Weights of a small transformer language model.
Architecture: LayerNorm before each block, learned positions, biases.
Each number is 128 + 24 x the weight over its row's rms, rounded and kept within 0 to 255. Layers, rows and columns count from 0. Numbers have three digits each. The size before them is the row's rms in percent of the matrix's.

# layer 12 MLP down (transposed), 1536x384, rms 0.078, rows 653-669, columns 192-383
102:094065121102124124131132112164084137126140132132129162099125138148141097087134134070089138125116144131106108150071120143159149121132123109154126121083079117185119132138133129161144136128129158133111099136123133140151088118132120173113185140149110107136131130117135115175155159121122095133116115136135150157095122160132132121128136143109113157195114111141166171144140151111119141147134129106120116150125109113112146146155082159104147119142095139125066143128132108098122123130142139067128220136143089146187169102140083116127146099155137119122124119139122160155124121115140146152
101:140124142114106148139144114119130097138116127115112118097140165113117133082185167141130098120132137123095139129139093106151114089106178167172117138124138187090148158168116132111123107123098139127140097134105136102139145147116099111129140165152168157149168126116134177129095107142113112127154165151139163117157078075116093103145155172138086138094084160175136084126163146132139140127130141151135155145148125165109104152094126167103067074112151129104116133165143134138129136159117132118115154112138111109146083111108118129171132162142164090147130126120082174115138147147115117128
093:146172109163132111142128161144157131173112148141099158158112119082142131107141151128139136139084125120167090101162115127146131152151156096141120157107137171141128126126128131128132099118144157150166115142119153162109176165133101130089149143110131093114161099125145153129112158130162107139123103138176105145116131143166089129119146118101122120122130132084120084122141123179124108146126136128077121146159083095109164125144192109113145170147115116131144125154104173098171147155140127113137106117104126100117154127095105119166092136149153110132124119143104093125146124165101155115
099:159117148114126111139105138145089103113148139136130127118100108099157114106164147104142129122158137148091178157139159117123092150114110094103104164108162119119109115114115131117132081195126151117136138142123158129122142179104127133129134119124121126160154132120124132150154113100116126165165107109108153119140136148154122143141157144110157157127130137122151140145162093144097095107138064100100148142118104084129165140147113093138136127121118149129113157106124137120098117152150116120122105147150131110114097069091173110147072139170106162085127119153165150156105130113136097113
100:146088128135080167118108120128144120147151124139131158110144127109143102095105129124116134114164178140120129157092109149133144146061099144119100150163124097151145143088130098120114117143148138113150158148132183124148065172127138121115149104158128136107181121138140130142135119131113169102141131100093151122162153113120134077153142086176154149112127146106142085132164132122185178100133098162147088132100084113135094154112138144098116106140119148126179157145117118098102132127116110137128117117112117101154095134128158161138114146117156081123137157117125146105159116113138098113
099:136119133134127164112094183132128134154151151095150131112133147139137146144138139154129106149142110142104133126100079117137093112127136115153143089115149104136115118133120141136116116135080144092099123119146129159135111118093157106096107130142152118132116101144163168087101175144118125129116163177093132151166138125171149147135085123123138133123185134104136129146119127144116170139124167109146118142143137128140116087093122102145134154115127159148100146099113121129122123123112144127138158113119121106127112143141116101109145119117119130122103152146155144116106117134105126161
100:077131156171118126145118147115121128118112105151116139110133104119133072068163146102102134108101115107123120144119148138138131115139162141097129125155165106095121166139151116122126144120124156108162131090120150124117122138133151093132110131147135171105143138126091149091076118156169149136133114124122094168129093094167129131075139123158145161090127138107103128089125144112097112130123153117137127080177156147128163126138130087150065161158091080117138150168115133117139149094119159162140113114124157110145085126089142119139107122108101143119150111062092112123134161204164138129
094:116148131140139134110137111131112148143132133086089091110061097127091137122165108139125101090132123090115100195122148115169119131097126151164134135100113119114112135128131133107139145137103132135130084150125110125063116117125110134083098123123109122127149108143129131090138150126134143156083128142161120147109119149069162134154119146106128113157122172123159133095172169122134126141117137133144134138110138151161113152084149146124178132087115099133081162103139116122140149098129166155084097136161103142129118111135166141144114144157138090141147128105133146160101115128152078138
098:123166144124120098128146186099149121148138175095140117106155087142147150168110113166134146116125162140117117147150149104136135094111118156161091125152118119116168104151110130086125093144134120131156139123167132110126143123084116125125192131128143156082136134164176136153153153149144174096117126155185125173160142148151155115083135128136128156118130089090083093101175108138174143139140168160132111110133119161140143104089098128104110147120118124127142137115156121151136110103124157132089162155126150137106116143096161105142116136096080093128138160142149122140124143128173128114
094:077117123116109091147117106138107167173114097120123147152127126133136136135138114124140119113150105121137127109112130114115113132191140120107102078098069153121127095115132118115124126158164129099171122139122139123189103139107117113099126112121154176110130115111142063132146136159121121131146141119139159133139135126113131145110150119176132153163129118119102152146140118123126129127174144158119173130091108150106135123098167120139125139165145114135121098104094096139127142096123106126119111133096133129104187160154115093149106074124131171141129130119158088145098137133139100120
095:114151120103121155128168099115119128089122112095079120102140180131157109134135104117140141142132140110093103157149141137116103139116133114055100104119077143095129125109061181096130083129112134140120097132095107111163149139129135162153110108081128107155116092117109169131124170165100087111147102125131143145100130153095099114127130175077120127125116176132113144103100141089154088127104126120173112136123153130120164137126166173140081128154168133131144134136110127134147125118147119158114144105118125166133149125136077128120136140165149117126106109174085150120118127138148105133
104:132124141102108118155080122101109165143136167107106141151101135096149143101115130123140114122133120116105067143157120117119135154145137139146120135110138172162127145132141155130111121108168140159163141059137151120112121140160140124138114119108109135140122163138140111142111096130149127146163111077110097162123153130176145115145117130136105178132123130113091074125136102145118138077124140135132109166135124158174091149125139142119143151133121158161115103169136123126150122114123121112130121128182141139118095165125118146145136118130125111167070099127133138113115177129199113129
097:104099147143156140129147160154150138090146130139119113144134075125138138158119147134111127091107114127137120175149147102149145104084159068134111131149138101095147155161146135125155142143142140100136138150125126115142163113146148123135083109131142156156078117101161116137127135100181137136110125150125133136187128156123131143153118140130119155144106121109168075160093144143147154115158134097112128122149143129151129075159140101113130110066128128130154109125140132125112120112180103100118102089151136095143065166080115133134132100161144120132139131164165144143152092104144114126
106:143164124134108091120135105112071112084167095122093117150144081072136134114190112141150142092128160147122152136126124115128129150129127134098137131159096113206116142127142134168098125140124141126141149123144126149098098126118123114146150150086139113101132130124108121156138189120111131110118113098122118138111143093153095143105106120178102107124130096138130094120125092104162093141124150158134150093148156112138118121126174058125144155117075142140133112137129130148134116187172106112101118109160110138142108123169125103123140143160172128128124141155140102146143101111102095158
093:136162114139150116122142137113138144130122153118119161141122169147114170090158151100119071121107148107123108139150116148183105113153097145135142188176128142107153094113142146117135149114099155153079143078111133138088138147102125129124117131136154121138158119129101144116139147111114070091139106174124141130109100096124066142140126117143108128069095113131118132109102100158120109120156095077124124106148123123088115160122218182109104148113129094119137136106133131090116154091152157181133155144136078118126103104140142168150111150157140166153117110141106108069084119125137103157
097:099144094119133090131111093106146125138136087088119144124117111129127122159123144090161124123125140178107127136141098169100133155094134152125111131135148128141117109111097133167129092122157165143134126148114132112103144132166059089191123119118115140105098141151171148151150129111114088124146082179138144151134105147164103137065115167104114134141100106181150111144096122168154116110091166076112143128089117116127123159130146128116104136104148110136147093130116131132110162153128142109158091113099113089142142136123121133127149114114127105141112145115146120119138096128090138099
095:098122133134125092139175112158145146145148107148102111140147181139107176126106152148160156096160132122115109134149131160116082108119102116107130114115165166161128111119141140169099135151104123122128137143079112109119094096092145146130087172125138120132106089126129136148139146140111098136156091116118122135128121134147143127154123133105145146122145132108163143116133169137156148105130136143114132095130132155130169172097155139129126143145118163092183136101169109105128115100124120111126114155118134112165114105123159126134112114129111146131144149125159084137137106126117118136
# layer 12 MLP up, 1536x384, rms 0.084, rows 654-670, columns 192-383
109:100104139145158059085151144158061136136105103145146148150116129129152113142126129106127162122110140107132102131124136110136133120154158156147127147084097130131102137110143086128147111112125140112142128175113121121130112144171142132122142110121160130121100120130096156144158083072102153129137115139122120108127160089128119147144112148121069166109142138152089101167131116123087141095172099081157142144122155169127157144128137103126148151159037114139099146124092116110133142107100142170119103131126122104139113164165105115123113120117136138116124103137135129167116118124154137150
094:139140090104124140148138149129130136156094156145170144126091132141147172127092117135101143105112161107131129136135146129099155112149150120133147115139142123144183166201134163119169105146170102142130117171127137113152075140121164105146135134100148132109132137130099168084109119156135159136101124126138111163103111124065123129149130132092068148091124110143139112161120092136126128091115112145128148128072090106141122129100147127140107097114131105134134115160120134107142199125131123122168164144125125143131124156138128132100099125112129150157129136131110122140159125129159097082
100:100147163112124156129123170097115100164142176101106157128086147154135106122132126157108106122125128147112122142125110143148105141159109164086156121147112126112098141130119159090143140080063136166151086127126115091151180126108120128140142147138123116155124099095156117071137109127132110165140154189130162157147154125110080113139148099138108081128122139132079108137126143141113141140109136094099163134097110125142102105110152147128094164143170100113110176148142143135141083135159138081170137126108125118120188102123154148110134159095129140124131109152132124161161136149091120110
101:094166130105107148114098136168096117124134152133111147114103177147198110088138135109154132127167138152148094135105128189151108125147154097131153076091113144153071081133157071130122137073122156079145139132174135118179148132143112123147119090099126096135157116123131147129132124142106125119168101156136134154108129150090134143139166099125131094118147118121108136108139151105097152159152116097165115085137116096128128110115119145144154140132163115137119090120142143083148167118124160146105122098158111134178122080081116119102105117153083166138126103111128136111113145153106140111
102:167151129111170195117137098112120109133116124147123145142149141128152096152090134132119115161097111134124148131118156127173130158124120118112128121146081128140116129150149164134125156095098133115127141143100109116127121144104133118120079095115133132110123085112118124154117094090111169144142109086111129117132090169127089078107157105138064113150127150165138114117139128160139148107153119076173125140126114159145112135119125127160124112159156149096154131165151105120099111111142086147144182108120089105156128126142153163135108080132091179154152124154161131112112171115128121118
099:171125099131090172157116146129116156142076063107106162093092154161131135144110077162176137132109122117149118162142136117041167147168126135115095124127123134111146157138102124105139139098115110143141117143123113097127113138167113101157107122089131087123101122146121102173081133102133157142140151099125116152098119153137109105092159158121146135124126136113170107104147147118135145106168134133156102133133106134091156134119139100130122145133113136113108161123117094095130146143146109099109110109108095112143167165107132129132103162105136116110123132112141109129129137118104118171
096:154104084135126124107124159111135113148101131154135125160166174153109145085146153107075142149132075145145136098135100137135140109177160147157141095109121112103104112105123165152145125153133167116128120166090101118099097158125140145172138120173165115157121133146074098128130107146089140115102107127096094107121106090070116101152125152143136094137134126125121121118132129175163099136065094106146091146104145124102121105154171116158110139142132135105142123125114123133155128146174112108180140129151138103117123126105124133150129140133124153124138123117165142128150136092137140109
101:101104114102104137135130109163128121093191160137112140133141146124095129131114111097130136075136136119115124113132107123087085158135140097190134132110161136168117092091092130164141081112119182143103103153136136129123154121126134133137110158156127062101090111120097118154111102123115125133167201116127164108097105142038121113122148120123098138130111107130102147132115133109159137106114122139111139115107103125159147129142099145090169073174165122159142141149161114152127134150122116148139120103140081110161133104135146145143141124127112153091059170133141100142129134110139125134
093:131078118121123168098111110161117125116176163089140150115124138119111100137152110141124133117134145119094106136141172117122144152140130142181115113118167119120141148121169097103103100092125130092103134109125121124103151087124112157164116089111129126118114162174135121119133160116144130107133087168129132129146135161112152118132142115130137166153147136119116110199135115116157165133126148132164079151106155099134114100183138138128097087139117144076118130089108086089112071139175100138144124109119170105161121106071099140131096128136139110105108098155158159133119081118140122157
099:132129101150133135098071093115085118088139137150085104104109117119110114142131121131134135115122135116131128093102114144135124121118134119129129159131144102085117130168101125161116099157126128115121174157099151136118112139167138080125140186149118106131129092159129100129098062144114140078148098113101134139108106168131159131123157118136104115140106129132115152143103132133122128137131137133153135128106104114105148111129086125114154095148089145151177123149165160130141145168109138138145121128120140134114128124145162149173112083152107136086147154107140132121131145109066133149
108:139090187108120148117137116095088146073130062114132128135126085144150100114127117157135155143155129136092102134154147111147141112175135107089145114125136109118135104113162153108113157163124151116156097084124135160142127146119094117108116105129138104102129151110116129111170113147149108127121120150175129112126110101094121128111107150128106134111157117180113098109135143137134091127141143155125133138086091077117107137161109105221082121113134093123081109113112128107152138171181111123083099158181132133181114141107127131127109111136125169128116088130091144119139117121100163154
105:120152120110105129119146126096120163138128101114179102124118113120105145121121141131126139117063145104119127128143107140163152127119127119194141120111127168156134070135153159165102161122085107161161123124151159100064146150129084147170144116114158085099156125146118086140140115111161129125106097135101112121150117152142145122128169131123142121099118188144102136142121148125121165100138143158109108147106104153167148188118079129132162095154176113095187116158116112138141174185111125120122116110154140144108125100145174131137133105116095106131150126085140166121129139092123102175
106:124136124171127114147132151113117139147176136092145113130128144095114149140125070153157117125095152093115120173099119110123097174151112148151144125115129098128100101113164134169121129104168081138161124128155115120116118126082145086124140132114133132169134092114109111134146128164103097103140125123123166139139112095113072169095061145127119145153059086135124128122132158138157119137138143085150134120132139128125133115118128126183122125113155152107157110104136146133125122126148127103109075133137172117118113179158093147119092106093123093135134123143102151121114132101168109119
088:141113117116127120172155083131126139084120162113157086129140161145085134112120153111128152134124114068125164070112123115128133120108086133150094147155192122119128120179140110123137145122150124149130135133139136138131122160141112099143114148098146123171133111123139127144142168156123167157086084146119152167133149124133131142118103137156139126136138135130122139141140142120100147130093091101131085090128112151105112118210140124140164193107138142131064155104129153146156104126110117114157107122118148152158105108130134125140125133132105089102133121111155119107133119130142141101
099:163083146129108175152138086116127106094147083125150098141144115125149101184125117143120094111132126101124130122101137116080152121136090137112182126149154074140084122145093131168138115111084157110085106158138120104124120112102132127131117156133147128138099140080127109149133149162109108164118162131122139141126116108137110131126077108123133144106144104132159151083145083132085149104103167143115127149129129096101130104165154129161104157134101162106117110108120095094150123121163100147143120103127115143115179103153146121134146151130153163066125113128112157143135156090139095128
090:158120133132101155166121130184153088102131132182116083155126150117146177157142112107129148148083133060131136157153118124133142140129117149164105143118173113152154117152156141119141173145111109162125144105118140125115126108153152151104143100148161117107171136095125120104092080118143142134105111108079083073074148123109103134142157104179155160097133090095128133127129164145121102134126106126122123128109088097159116168100156137112113138126129114101152134149118078114152127138092135137149153048144109149161150135087179147156149099173121160079119120145129117104129114099146087128
105:139096084067170140121122140183162135139091147149134118098107125067126111166119114124160173088091176136067124127138105148146119097163122190113124098108128079141114123142102086146121170121117122110120134116086113101113140124180100159109138108112142142113157105133107146124165133134178122119121107098105137094139106120120154113122084107103113142136136107111084105144134115126123114154167110172092154119133161130063141121123103160114129149130108160103141150113119153091134161131082148144138101131128128145138174085138158115111132141112105108112155081099126113180116114077078105112